Weights of a small transformer language model: width 96.
Each number is 128 + 24 x the weight over its row's rms, rounded and kept within 0 to 255. Layers, rows and columns count from 0. The size above them is the row's rms in percent of the matrix's.

# layer 8 MLP down (transposed), 768x96, rms 0.0901, rows 398-466, columns 48-95
size [102 102 107 102 100  97 101 103  87 102  27  99  86 114  92 102  97  84 115 102 102  86 117 117 106  97 119  90  90  98  88 107 111 100 127 108  94 100 110 108  94  98 118  87  82 115  83 119  16 109  92 104  91 104 104 114 110 100 107  79 114  99 116 103 102  92 105  84  92]
[[107 137 118 134  92 155 145 119 145 109 103 158 119 148 133 128 137 132 107 115  96  81 105 142  87 156  92 160 164 154 132 143 167 143 127 149 156 119 112 165 101 123 119 141 156 128 104 151]
 [118 101 121 144  78 134 104 138 150  95 128 104 137 124 125 137 167 133 148 130 137 149 108  66 133 150  79 110 116 119 117 162 109 108 154 121 129 163 100 150 108 128 167 124 137 152  83 137]
 [148 120 127 167 116 103 159 128 123 125 103 142 128 131 150 123 102 147 130 115 105 136 107 107 126 137 139 132 117 122 162 136 133 166 130 140 141  97 135 175 115 166 114  87  99 117 166 172]
 [117 116 172 126 113 169 132 125 117 153 150 114 123 110  73 141 142 116 146 167 162 133 147  89  76 148 134  87 147 112 132  89 152 123 138 155 110  81 140 136 138 125 148 126 115 114 109 110]
 [143 129 131 144 131 154 136  98 139 143 105 162 161 122 171 100 120 110 133 124 114 123 142 162 134 139 131 141 187 113 149 129  99  69 146 119 111 156 124 139 183 166 101 147 120  87 120 117]
 [143 119 149 122 116 162 138  81 153 109 167 119 163 117 138 125 114 160 133 148 146 119 124 161  95 121 150 122 127  99 100 124  99 175 147 151 110 180 143 146  86  99  78 145 120 147 183 127]
 [153 133 123 137 159 146 109 103 120  96 163 155  91 116 112 102 115 106 126 163 148 126 124 152 115 102 132 125 144 170 159 146 142 147 136 158 106  60 128 122 116 123 112  92 127 132  98 113]
 [188 126 106 111 141 128 158  90 117 161 112 133 120 107 110 171 144 139 103 158 161 161 126  90 139 130 122 147 132 186 168 131 124 137 157  93 104 106 112 109 135 142 146 111 154 107  85 111]
 [145 112 136  69 157 144 145  90 102 105 138 165 112 146 147 113 133 122 145 139 109 158 151 131  94 113 142 161 100 158 112 118  88 125 150 222 119 150 124 138 131 165 145 124 108 136 147 106]
 [134  69  99 125 104 122 148 151 120 127 105 134 166 105 155  99 104 161 143 135 145 165 126 102 164 120 100 134 133 112 190 156 162 111 120  91 113 137 123 158 121 142 103  92 136 158 132 136]
 [ 69 142 129 139  85 144  79  90 145  96 142 103 104 138 119 141 154 120 117 152  90 103 155 123 137 132 159 114 132 122  81 114 104 118 143  98 143 149 114 166 170  98 121 111 157 102 145 140]
 [144  82 140 117 141 143 116 100 106 117 146 111 115 125 121 144 135 121 126 137 112 115 121 156 156  94 158 140 102 153 135 146  61 142 118  77 157 126 120 165  87 121 144  87 107 150  96 117]
 [130 128  99  83 142 143 125 121 145  89 102 187 136 141 145  88 124 168 122 148 131 124 137  90  88 116 145 127 120 108 150 179 170 141 158 139 131  98 149 164  89 117 101 114 135 120 149 118]
 [129 103 114 118 121 104 124 110 178 139 133 125 162 161 114 129 116 115 146 167 105 104 166 152 111 105 121 121 111 118 189 137 103 144 137 158 153 128 108  94 149 156 145 182 137 143 139 143]
 [100 169 152 129 160 139 125 149 110  84 129  90 146 124 107  90 165 113 115 136 140 128 133 144 107 127 121 123 144  97 110  79 115  98 164 112 131 183 131  91 116 142 123  88 126 134 124 147]
 [137 123 116 162 143 141 149 123 144 126 137 109  99 139 134 103 162 149  98 146 107 121 102 105 130 148 110  88 131 102 108 108 201 134 145 127 129  81  82 128 108 127 100 130 150 161 106  77]
 [103 163 125 154 177 105 105 100 146 146 131  98 152 135 130 136 135 103  86  78 110 164  62  90 124 153 137 156 132 155  63 143 123 152 156 133 156  87 122 119 160 103 127 134 144 141 122 118]
 [145  83 137 177 144 111 101 152 129 153 136 160 122 146 107 120 182 137 118 131 148 131  93  74 144 115 123 135 167 117 122 103 158 143  93 136 121 142 104 110 104 142 125 146 103 109 106  52]
 [140 114 172 170  87 119 154 149 121 135 110 126 135  51 125 150 109 140 147 129 119  99  86 120 166 177 167 107 118 123 149 174  91  91 146 105  76 131 117 125 164 116 105 101  85 109 146 152]
 [111 100 140 103 112 125 147 137  96 114 194 108 126 161 125 112 102 116 105 129 139 160 118 121 125 115 131 111 163 142 141  52 150 123 146 163 122 133 101 152 127  62 109 151 128  98 130 155]
 [172 112  96  90 116 109 141 121 170 141  94 132 170 159 138 121 124 114 131 112 178 134 148 130 131 142 122 154 135  84 124 163 122 139 164 139 118 169 123 111 140  91 128 136 156 156 120 151]
 [ 76 105 138 131  97 111 120 134 125 143 146 144 137 116  96 115 137 132 142 163  90 146 126 109 167 111 131 107 126 134  96 144 149 142 126 118 107 141 141 170 135 124 126 109 108 172 144 148]
 [109 132 122 140 144 142 122 114 131 165  60 159 139 136 143  96 135 124 153 121 146 105 140 128  59 107 141  89 108 105 153 163 101 104 153 116  96 107 114 130  82 128 168 104 138 165 100 128]
 [168  98 131 144 140 118 144 161 120 158 100 161 149 134 112 120  84 111 134 175 153 154  91 153  95 167 131 120 118 107 157 123 180 114 109 138 111 122 108 134 104 150  99 150 131  82 139 105]
 [125 109 128 111 151 154 115 127 121  88 126 102  99 134 107  60 124 131 149 180 137 140 142 156 100 110 133 109 147 100 123 111 115 118 128 129 135  83 149 191 124  93 132 151 142 148  83  89]
 [146 150 124 103 108 143 100 142  79  77 111 125 127 133 135 124 136 103 160 121 120  71 138  96 143 166 141 144 116 148 133 117 125 113 148 146 176 149 158 167 127  71 150 132  82 171 159 156]
 [150  92 139 119  98 145 128 104 148 110 155 144 122 124 137 107 114 174 163 189  94 156 125 153  99  91 114 107 131 147 117  94 131 109 149 148 118 142 142  80 132 192 108  93 135 117 160 108]
 [ 71 135 164 130 124 147 112 100 116 156 122 113 134 113 191  71  92 146 128 130 119 157 128 131 118 130  83 113 111 167 118 131 102 131 132  81 168  90 143 157 155 149 113 115 120 143 115 144]
 [124 121 142 128 130 155 123 131 114 175 142 118 118 122 117 121 124 140  87 123 132 108 128 124  97 176 193 114 152 124 164  69 114 129  70 128 111  79 134 160 118 106 144 158 148 138 109 137]
 [135 100 101 121  93 150 140  99 134 129 146 147  76 171  99 167 127 103 149 158 132  94 169 143 122 116 137 112 103 121 109 101 132 148 144 117 118 147 123 107 102 141 130 144 150 140 109 126]
 [113 137 134 139 153 107 166 134 158  67 153 155 154 151 158 153 115 127 128 145 124 133 175 104 107 168 142 145 143 149 122 116  83 159 147 134  94 103 133 181  92 143  86 147  94 111 162 114]
 [144  85 155 162 101 135 125 127 122  89 153 119 122 136 153 111 150 152 165 153 118 104  97 173  86 147 138 133 149  89 137 137 141  86 107 137 111 107 150 130 139 171 119 122 138 109 119 142]
 [107 136 138 166 168 137 136 153 130 129  73 172  97 157 143 154 112 125 121 125 121 121  86 141 160 126 127  86  90  95 141 129  92 135 146 140 143 194 141 132  78 143 139 114 174 165 137 106]
 [156 148 102 159 134 111 124 117  96 123 111 118 129 141 149 144 135 133 122 106  99  86 112 165 126 107 164  94 124 107 186 119 137 128 124 152 134 146 162 112 115 151 150 118 127 118 162 150]
 [117 104 103 115 123 161 174 118 110 115 114 132 103 169 148 132 176 169 123 146 119 145 146 118 167 107  92 123 106 152 151 151 130 132 136 111 141 145 123 147 146 176  80 119 135 131 119 135]
 [171 105 113 123 175 132 128 145 120 137 130 133 132 120 111 146 128 112 151  93 110 142 128 130 175 160 111 155 155  91 123 100 151 142  75 178 128 113  83 118 138 121 159 132 133 107 112  96]
 [129 102 118 147 127 135 133 128 130 146 144 158 137 132 162 105 105 134 106 146 112 121 130  84 183  94 156 122 126 148 131 180 127 131 122 149  93 113 127  87  90 132 129 139 166 118 116 160]
 [145 120  96 118 136 121 150 155 118 120 104 131 145 129 117 141 117 130 132 168  79 131 105  93  74 113 141 112 130 132 152 141  98 124  80 176 134  97 147 115 121 124  94  81 143 129 101  79]
 [117  98  99 155 154 143 127 170 100 125 129 112 153 158 156 143 107 114 154 142 138 122 113 141 119 101 144 117  93  91 108 170  84 143 128  95 129 114 109 131  84 127 146  94 104 136 152 135]
 [145 127 130 153 141 118 129 121 104 121 120 161 133 135 180 155 110 137  93 102 132 152 124 124  98 163 143 129 145 152 120  89  90 156 112 131 125 152  60 130 119 137 106 172 134 111  88 128]
 [ 80 106 154 142 166 112 135 117 110 142 120 122 140 158  96  93 127 126 151 151 133 152 116 126 159  80 102 150  99 108 144 169 122 128 103 109 124  94 146 136 146 165 118 145 105  92  96 107]
 [180 100 104 183 132 138 106 153 127 136 168 131 146 113 120 119 162 116 136 148  94 142 115 107 125 143 112 132 158 143 136 130 105 115 136 122 128 111 116 107  54 120 147  94 121 147 160 155]
 [108 126 123  88 125 174 125  96 121  97  83 162 107 127 146 151 149  78  88 112  80 143  87 103  93 147 150 149 133 124 119 124 136 169  96 100 185 157 163 164 118 120 133 121 103 118 142 101]
 [144 119  86 136 128 133 115 158 131 140 164 120 123 146 150 126 129 122 166 142 126  99 135 146 117 121 109 141 131 133 125 157 180 108  89 114 179  98 110 117 138 109 116 120 129 123 169 133]
 [155 127 122 125 151 110 140 157 130  75 124 115 144 127 113  95 172 109 148 124  64 130 113 132 115  82 142 120 169 101 168 115 136 156 134 143  89  73 123 132 152 146 117 134 136 107 129  71]
 [126 132 118 116 148 173 172 135 109 153 115 118 141  96 143  91 122 130 127 113 108 124 169 128 142 126 136 122 135 113 178 116 111  73 153 165 137 128 154 112  93 113 132 148  89 160 137  96]
 [136 132 116  91 117  90 181 111 114 117 113 145 119 128 165 126  96 129 146 136  99 104 163 169 128 147  69 146 149 126 129 145 166 108 137 102 172 131 141  54  92 109 130 144 103 117 130 140]
 [122 152 125 146 166 152  93 153 105 134 109 126 124 142 186 108 113 111 103 173  99 124 125  77 120 126 151 137 137 160 187 126  59 110 128  89 167 101 114 122 121 139 146 116 131 167 107 142]
 [146 159 149 123 137 110 105 109 162 162 164 150 111 120 137 154 122 119 132 150 154 107 144  84 137 143  98 116 121 159 167 101 117 152  94 113 170  96 133 144 116 128 131  94 127 105 127 136]
 [ 92 112 166 136 140 154 126 121 144 155  94  66 127 106 111 119 120 154 116 141 167 108 111 127 152 103 123 129 119  91 102 101  94 152 141 141 139 105 150 157  93 147 136 153 140 114 103 140]
 [122 125  74 129 154 107 163 109 116 138 124 113 135 109 176 150 103 124 126 108 165 127 183  83 142 108 144 113 116 133 150 157 110 137 139 112 110 141 178 123 128 121 138  82 173 149 118 155]
 [159 145  94 140 142 141 152 125 116 104 157 121  98 139 113 130 126 150 112 163  82  93 130 102  82  84 137  98 108 138 122 129  92 147 123 123 156 148 133 127 121 122 148 164 128 129 136 129]
 [126 113 153 141 115 156  54 166 113 147 141 113  79 143 123  89 174 146 161 148  84 117 121 131 126 121  91 120 115 171 156  74 154 169 148 178 123 107 149 162 131 128 142 136 136 135 107 118]
 [131 126 139 101 114 151 137 124 107 122 103 135 115 100 129 119  93 138 112 135 116 148 170 125 109 104 170 117 167 159 155 103 101 121 106 103 122 139 124 139 123 133 161 129 168 149 127 133]
 [ 86 125 145 154 137 107 135  96 127 123 184 115 143 112  97 131 119 138 111  90 134 177  87 127 134 157 150 123 126 120 109  91 138 148 148 113 116 162  87 160 169 139 128  98 116  98 108 111]
 [143 106 104 138 112 132 115 146  90  92 142 128 117 108 108 144 112 124 105  86 110 166 142 157 126 151  94  98 115 156 161 143 123 136 133  91 118 171 133 160 138  88 118 142 145 121 130 138]
 [158 122 163 142 119 196  90 137 146 136  64 143 133 119 119 172 140 121 135 149 183 140 109 139 154 124 115 156 113  66 148 104 166 129 120 144 103 145 106 115 109 117 125 137 128  95 119 125]
 [ 88 154 120 109 124 146 115 127 146 107 110 126 144  99 144 114  75 164 120 142 147 141 149 119 144 114 132 175  82 147 125 149 116 153 127  84 123 167 108 147  84 174 138 129  59 169 133  98]
 [123 166 107 171 131 111 141  81  58 124 110 124 102  86 155 159 146 121  98 153 142  95 101 123 115 160 125  99 141 130 101 147  80 132 172 124 122 152 114 135  98 132 114  91 119 130 136 172]
 [149 105 116 135  79 115 114 107 154 143 151 147 148 155 115 102  99  99 124 111 151 141 171 129 169 153 158 103 123 139 132 144 136 138 134 160 118  85  98 125 123 113 120  92 135 150  91 135]
 [ 81 135 133 123  95 110  93 148 109 174 121 135 124 116  98 105  98 133 152 126 158 128 156 116 144 121 134  89  97 147 165  80 122 132 117 160 136  60 132 154 122 126 141  85 109 123  97 105]
 [147 108 128 146 128 109 152 118 100 100 142 168  98  88  99 133 156 166 134 126 160 101  94 123  98 136 103  76 176 119 125  93 142 125 114 119 118 105 104 112 119 120 103 139 123 131 136 106]
 [159 156 120 104 118 153 167 148 114 114 130 115 192 153  98 150 132  84 117 167  87  99 157 130 146 102 127 133 144 141 130 176 128 124 152 131 136  78 169 112  71 124 142 130 138 125 103 142]
 [157 158 161 123 138 115 119 151 124 138 172 125 101 146  96 126  94 136 139 126  96  91  97 164 135 142 144 136 128 115 111 165 115 131 101 138 121 108 119 143 146  98 121 104 136 119 126 125]
 [144 129 146 123 134 121 156 140 126 180 108 138 112  96 125 160 135 140 114  81 108 126 127 113 122 139 197 126 162 111 148 139  81  89 135 136 106  84 129 144 170 137 146 105 118 121 145 127]
 [179 171 108 148 137 148 140 157 139 171 143 109 122  84 152 132 120 137  88 129  98  99 112 127 146 163 173 143 164 119 127 136  98 135 126  85 114 142 146 115 125 106 141 116 132 152 126  82]
 [131 124 138 146 161 137 167 114 114 145  83 125 101 113 152  83 133 118 146 122 165 133 130  91  75 128 127 121 131  90 171 147 122 166 114 124 133 143  94  96 147 150 156 158 139 101  89 135]
 [122 101 120 123 148 164 119 134  81 130 158 133 148 143 101 152 157 124 179 154 119 122 154 149 144  98 172 151 112 120 135 127 139 156 112 140 120  84 148 117 128 117  88 131 148  64  95 158]
 [124 163 137 135 133  95 137 196 118  97 131  96 142 125 142  86 136 147 128 137 145 156 113  67 103 105  99 113  65 104 171 180 123 163 158 113 144 129 136  85 132 120 135 127 107  99 107 170]]
# layer 8 MLP up, 768x96, rms 0.102, rows 399-467, columns 48-95
size [ 97 106 105 102  94 102  95 100 104  51 100  91 107  95  98  97  90 103 100 108  92 108 107 106  98 107 102  93 100  93 101 114 101 117 104 100 103 110 107  94 102 111  95  91  96  92 103  44 102  93 104  94 101 102 104 102  98 112  90 126  97 104 101 102  98 108  93  97  91]
[[110 117 137 140 135 117 174 113 153 117 129 115 140 145 137 124  66 101 103  74 149 114 138 161 158 116 117 106 138 167 101 135 143 130 163 123 110 111 109 113 123 119 152 142 116 127 120 110]
 [134  99 136 125 110 118 164 129 133 132  95 104 133 113 100 174  67 129 117 150 144 124 150 120 156 148 170 145 139 100 114 133 146 135 109  96  84 153 113 152 139  78 153 149 138 134 173 127]
 [125  79 139  95  92 117 126 158 117 175 127 113 141 120 152 125 136 101 168  87 105 147 141 168 176 124 132 129  88 106 152 122 148 130 110 136 109 147 121 117 132 111  73 152 145 137 124 114]
 [166 142 101 193 118  83 142 137  99 124  93 123 131 120 147 130 141 134 119 153 132  91 146 163 138 105 164 110 146 114 139 114 118 105 127  80 164 185 124 101 125 130 150 155 124 135 103 122]
 [ 72 151 114 120  95  74 153 121 123  94 121 118 151 118  77 143 143 101 104 147 160 113 125 153 172 132 122 116 134 154 128 145 122 113 124 150 140 105 154 108 201 137 121 116 154 137 144 107]
 [153  83 102 121 167 124 172  91  97 124 113 158 141 137 171 118 134 148 126 120 151 109 119 136 135 120 135 157 135 124 139 129 113 124  93  93 108 132 182 112 141 132 130 132 136 110 147 143]
 [159 173  95 118 164  66 131 146  93 133 121  83 153 109 104 131 116 103 145 133 179  96 124 118 131 123 162 125 128  95 123 132 134 119 153 102 134 148  92 143 103 110 102 109 154 116 135 141]
 [ 82 145 158 116 111 115 118 122  91 156 111 120 147 140  99 132 111 146 117 138 120  95  76 133 147 153 183 155 102 105 116 121 135 112 107 144 153 122 188 118 168 105  98 122 144 102 148 135]
 [ 98 166 137 141 161 147 139 140 115 138 128 139 137 125 122 116 147 136 132 127 126 109 117 166 135 103 168 169 127 125  57 126 137 108  98 111  80 105 134  98 128 122 124 137 155 149 131  99]
 [109 122 103 142 136 115 112 181 134 161 143 125 176 149 107 140 109 127 128 113 152 121 138 158 117 143 144 124 101 134 125 161 151 118 124  87 131 147 182 140 128  89 131 112 134 123 143  86]
 [ 75 179  95 123  87 117 139 160  96 119  97 149 122 165 104 175 133 161 153 105 149 143  78 100 133 121 137 109 138 117 110 113 123 104 168 118 155 136 140 140 117 101 138 170 108  75 129 131]
 [ 63 138 159  98 130 136 128 137 148 155 123 112  95 137  97 117 100 115 129 141  91 150 151 124 142 159 134 161 156 115  88 166 107 123  97 149 130 119 119 123 160 136 135 153 201 118 143 138]
 [113 136 135 134 142 114 117 119 151 141 122 152 112 111 144 103 121 128 149 103 143 110 105 165 155 164 150 160 148 143 100 128 128  70 148  41 135 132 158 129 122  93 158 159 141 109 115 136]
 [146  82  80 181 145 113 141 106  84 139 112 149  95 139 140 123  84 116 129 173 120 120 142 149 124  96 125 169 176 115 152 159 138 122 121 108  93 144 111  82 121 105 165 168 166  98 119 118]
 [115  96 106 159 132  87 140 127 107 141  82 154 136 151 139 140 100 103 119 122 159  89 111 159 113 146 117 186 183 161 133 171 129 140 148 124 106 170 138 124 126 114 130  75 124 118 128 117]
 [ 91 161 145 171 161 133 150 143  92 160 153 123  95 148 123 138 130 132 102 106 173  97 131 118 145 152 156 136 115  82 152 111 122  90 106 108  84 119 151 129 177 106 178 177 108 129 117  97]
 [127 150 119  95 119  94 137 126 123 171 134 105  98 156  75 137 131 134 131 131  83 171 117 143 137 118 134 127  77 101 115 163 158 117 139 137  91 153 134 113 174 122 100 126 149 146 111 163]
 [107 122  86 131 120 116 124 158 141 111 153  99 134 119 123 143 127 113  87 104 121 162 132 148 119 103 162 115 127 141 136 137 152  83 100  95 121 104 176 135  93 112 170 167 158 125 107 140]
 [138 150 146 117 137  98 150 145 159 167 107 100 165 128  78 180  90  96 120 134 101 135 135 136 133 130 177 123 128 121 115 150 111 150 149  98 120 164 118 135 145 105 134 136 114 152 113 108]
 [161 152 160 142 158 126 148 155 145 147 124 129 145 102  80 156 129 100 130  93 124  81  94 116 133 179 199 173 122  81  91 150 115 129 129 138 113 116 162 132 116 101 134 142 147  93 147  97]
 [121 153 140 143 159 115 131 140 126 138 125 150 135 113 148 117 127 130 129 154 121 111 136 173 122 140 100 154  74 151 143 131 140 119 173 126 117  83  98 103 147 142 152  99 113 131 166 142]
 [138 122  82 118 140  98  93 128 119 123 147 115 142 121 138 121 129 128 130 140 152 148  90  82 123  89 136 134 116 148 127 121 211  88 149 106 162 104 119 124 131 106  88 137 169 112 127 128]
 [ 79 148  99 127  96 110 140 164 102 148 153 122 144 158 123 139 147 101 130 111 172 144 127 158 147 119 138 155  94 131 140 138 119 133 147 121 106 130 113 119 117 130 116 136 101  95 135 125]
 [122 140 146 104 111 114 141 139 121 134 129 127 108 108 157  96 117 115 137 116 125  79  91 132 137 161 159 118 145 106  94 167 186 121 138  70 155 152 147 152 110  94 113 121 141 130 188 137]
 [136 121 120 186 133  56 133 133 139 109 140 110 148 142 102 135 100  96  88 158 110 116 132 122 130 150 154 152 141 108 123 137 122 157 121 117 125 171 145 163 179 139  88 101 135 118 136 125]
 [111 110 118 104 184 121 119 166 124 159 125 117 133 194  99 120 125 111 143 116 168 151 124 126 141 146 120 139 111 108 122 144 124 114 124  87 122 133 136  82 155  83  86 115 140 143 132 146]
 [134 142 101 129  94 118 143 144 117 138 138 121 122  96 118 177 107 135 129 152 151  90 143  90 144 161 167 132 106  92 117 108 148 183 149 123 115 142 122 107 141 114 119 141 116 113 122  79]
 [ 71 178 132 150 128 106 155 173 137  97 104 105 148 145 121 162 114 123 104 136 118 118 152  92 137 130 142 131 127 119 123 162 139 117 166  93 132 145 103 135 128  84 133 103 137 144 173 143]
 [156 135 146 168 142 123 121 149 148 161  98 156 104 121 120 142 124 117 120 166 137 136 114 166 122  91 168 114  99 132 101 119 123 151 145 134 109 151 146  58 163 119 100 116 174 101 134 142]
 [100 151 179 126 114  96 131 133  87 106 152 142 108 118 153 128 101 121  98 109 123  77 151 117 154 146 158 121 115 134 132 146 137 124 128 134 135 157 135 133 123  93 142 105  66 121 134 108]
 [119 131 130 140 128 117 129 157 135 128 117 142 154 147  99 111 113 126 157 211 105 132 149 135 125 103 127 136 162 133  78 120 136 131 106 103 109 107 109 129 162 122 151 149 156 155 182 138]
 [136 134 135 138 113 105 111 165 120 115 128  95 113 135 115 156 132 123 137 129 150 125  85 152 110 130 117 130 142 149 103 157 166  74 127 121 117 140 147 115 141 123 148 126 149 134 168 112]
 [130 137 135  98 149  99 133 110  75 114 173 112 145 136 152 114  95 149 127 127 107 115 135 141 156 110 106 132 101 112 138 174 143 125  98 133 125 139 149 110 112  87 149 115 134 101 134 121]
 [130 134 105 121 184 121 137 121 116 120 117 108 128 165 147 132 176 111  79 112 154 109 125 123 132  85 128 164 157  91 154 136 180 134 127 134 119 158 160 130 140 110 119 118 128 102 125 148]
 [ 98 148 104 177 122 115 148 160 133 126 164  72 131 134 153 121 148 134 143 135 117 108  82 133 119  97 146 124  99 136 109 122 131 107 140 101 132 110 147  93 135 123 112 141 166  80 147 125]
 [113 141  75 145 135 118 107 105 116 125 114  71 121 145 147 127 121 111 122  95 138 105 142 169 124 139 142 172 151 135 113 169 115 139 143  98 129 165 134 123 101 118  76 152 172 116 140 113]
 [ 69 125 146 117 133 133 109 160 134 132 145  92 133 146 165 114 102 134 154 152 121 119 135 130 144 157 140 127 116 136 110 132 125 150 127  63 105 148 156 120 132 132  88 127 132  93 163 120]
 [123 154 110 113 138 118 149 131 101 147 154 124 134  98 143 142 159 126 103 161 115  93 156 141 114 132 182 216  96 127 152 150 123 141  97  98 124 140 161 134 163 125 102 113  92  99 133 131]
 [119 131  78 113 124 116 169 126 104 135 120 120 120 127  70 145 130 126 130 140 175 158 113  94 160  95 121 114 146 116 156 127 117 113 153 105 113  98 137 157 134 148 120 152 133 119 107 150]
 [151 108 130  79 126 101 146 147 109 108  91 169 183 139  85 127  92 117 111 122 160  95 109 146 174 161 116 119 140 142 122 177 133 123 135 137  88 118 168 111 146 128 135 103 160 155 108 111]
 [163 128 108  96 148 145 101 110 111 142 103 107 112 145 112 128 111 136 148 165 156 146 103 131 101  86 135 122 133 141 121 160 129 127 156 124 103  84 135 116 114 136 124 117 194 159 122 150]
 [ 92 117 115 113 123 115 153 137 117 127 118 158 136 119  76 125 132 142 112 122 174  86 129 183 135 146 137 172 149  62 144 159 144 121 132 103 132 149 113  97 127 111 143 102 111 113 158 147]
 [114  88 144 117 173 116 115 104 123 151  65 127 158  96 109 158 137 132  75 119 118 139  96  97 151 130 139 137 147 123 128 136 113 171  96 135 120 149 163 127 125 108 147 140 152 116 102 117]
 [121 105 145 170 106 145 159 127 126 131 137 154 106 160 109 138  95 151  89 151 172 105  84 178 109 163 142 159 165 115  70 136 150 113  78 101 141 117 149 118 110 115 142 147 145 119  95 153]
 [125  95  98 137 143 105 124 131 110  83  99 139 138 150 133  97 138 104 141 103 169 134  91 137 106 147 126 133 157 128  53 139 154 119 156  85 137 153 131 131 149 104 173 157 119 120 133 132]
 [136 132  94 143 106 130 124 133 115 130 108  91 132 126 113 137 128  85 123 112 140 124 105 142 149  93 123 140 125 121 133 135 141 127 148 105  89 168 110 167 160 146  94 121 163 116 173 108]
 [122 161 154 163 119 125 117 166 124 112  89 132 138 164 122  87 133  90 133 170 183 112 102 123 111 122 129 150 157 149 132 144 107 137 128 119 111 102 126  72 152  91 123 146 174 113 167 154]
 [107 101 132 139 135  95 118 155 109 129 109  97 138 120 141 129  90 124 136 157 139 105 135 151 172 110 131 178 169  99 114 124 129 103 129  89  79  89 126 113 151 123 158 151 150 100 121 106]
 [139 148 132  87 103 101 168 115  82 101 103 131 165 113 148 152 111 116 148 118 117  77 111 133 116 138 155 155 140 115 100 141 134 117 155 143  69 139 127 170 165 114 145 121 110 136 169 129]
 [117 136 153 125 194 123 116 153 140 128 148 138 180 105 155 128 182 119 104 142 117 115 104 116 154 155 125  80 144  92 123  93 176  89 130 138 111 116 110 103 141 101 132 129 117 120 115 118]
 [ 84 151 160 141 120 134 138 159  86 137 149  43 157 187 118 124 150 127 138 168 127 129 127 108  96 108 126 177 129 138 109 173 132 123 134 101 124 101 123 110 123 114  88 167 128 121 135 144]
 [121 127 139 117 129  78 163 140 132 130 135 142 158 121 114 143 126 123 128 142 123 173 131 127 146 118 110 134 140  92  73 136 191 149  64 135 120  99 114 117 142 144 147 121  99 143 103 140]
 [135  95 108 145 160 110 136 168 156 129 129 118 146 142 111 106 131 140 116 124 130 125 120 105 107 151 163 182 137  88 121 119 107 142 159 119 117 132 138 117 143 125 130 148 117 131 135  97]
 [113 127 125 112 146 154 122 113 104 111  80 109 147 139 130 152 120 150 123 165 138 101  90 141 129 115 143 140 156 109 116 141 181 115 106 105 113 157 149 143 113 151 124 164 118 131 130 110]
 [119 140  89 141 110 103 105 134  83 107 130  82 139 130 107 145 158 128 108 153 115  97 129 132 142 170 161 154 134 119 151 174 155 142 123 143 137 164 136 125 111 103 108 119 163  97  94 106]
 [109 166  80 141 180 140 133 124 139 111 141 140 130 131 147 152 142 104 121 124 166 117 115 147  98  87 168 105 177 116 137 129 133 115 145 105 121 139 155 116 142 105  89 130  97 151 142 122]
 [107  73  74 188 123 131 125 140  81 146 104 114 118 149 128 141 132 125 155  93 193 114 102 116 139 125 136 158 156  99 103 135 149 104  79 131 131 133 118 131 126  91 107 157 134 102 149 158]
 [ 82 172 135 159  91 116 109 122  96 100 103  79 162 156 152 153 127 113  86 111 139 108  94 121 106 117 136 159 117 106  83 155 184 122 130 130 107 144 105 154 139 139 109 132 104 135 167 117]
 [126 125 114 143 141 146 146 143 157 127  87  92 135 145 142 189  87 144  81 157 138  80 105 141  93 142 168 136  92 103 101 119 131 102 113 149 108 117 135 105 115 108  81 153 161 124 125 100]
 [110 161 116 110 149  83 142 156 154 166 131 146 145 122  91 156 126 131  77 149 136 145 152 111 185 123 149 108 140  86 119 137 148 143  91 138 135 119 142 114 145 113  84 102 129 110 138 117]
 [128 158 107 117 127 118 137 128 116 145 137 135 135 161 101 128 143 160 166 162 145  91 119 131 154 107 168 139 140 135  68 124 107 135 112  83 125  85 122  68 109 151 120 130 161 124 148 132]
 [111 128 127 149 117  99 145 123 131 116  84 114 100 151 133 150 148 121 131 154 182 135 106 131 143 129 127 159 142 130  78 163 137 103 110 145 122 136 146 127 127 130 132 110 183 134 145 117]
 [135 162 112 114 170 106 144 112 106 144 143 114 112 145 114 139 138 121 161 137 171 105 114 143 133 137 157 152 129 142 129 145 158  76 141 107 140 114 197 130 131 122 132 139 125  71 126 115]
 [130 142 115 139 137 122 155 148 116 198 114 136 147 148 121 147  72 154 159 178 109 144 122 141 127 125 175 111 116 143 117 132 126 102 114 104 137 100 157  80 149 126  93 178 163 125 139 119]
 [130 142 127 147 130 113 164 125 150 112  66 119 135 184 107 127  95 151 145 150 169  92 103 116 142 138 128 164 141 125 105 113 116 112 110 119 161 125 119 123 139 129  91 155 136 150 124  66]
 [ 96 156  90 114 163 109 126 133 112 105 160 154 167 128 126 136 113 110  78  94 109  76 110 133 163 113 136  74 152  96 137 150 157 134 141 123 150 124 126 167 138 118 159 109 129 122 170 108]
 [123 135 169 131 167 112 117 151 143 140 125 114 205 111 128 125 171 123 104 100 112 101  89 166 129 180 107 152 131 114  78 148 183 137 130 115 126 153 109 145 150  97 138  94 116 131 145 182]
 [108 158 171 123 104 109 160 144 124 109 115  94 123 136 125 169  95  87 138 130 121 127 135 101 110 153 120 149  84 169  82 120 129 143 130 105 146 135 101 119 116 110  91 161 158  89 141  73]
 [102 114 134 160 115 123 163 151 131  95 140 133 159 141 134 105 115 127 123 109 106 121 138 165 108 159 123 138 103 136 100 156 145 140 130  62 139 137 153 153 176  89 137 137  84 115 143 160]]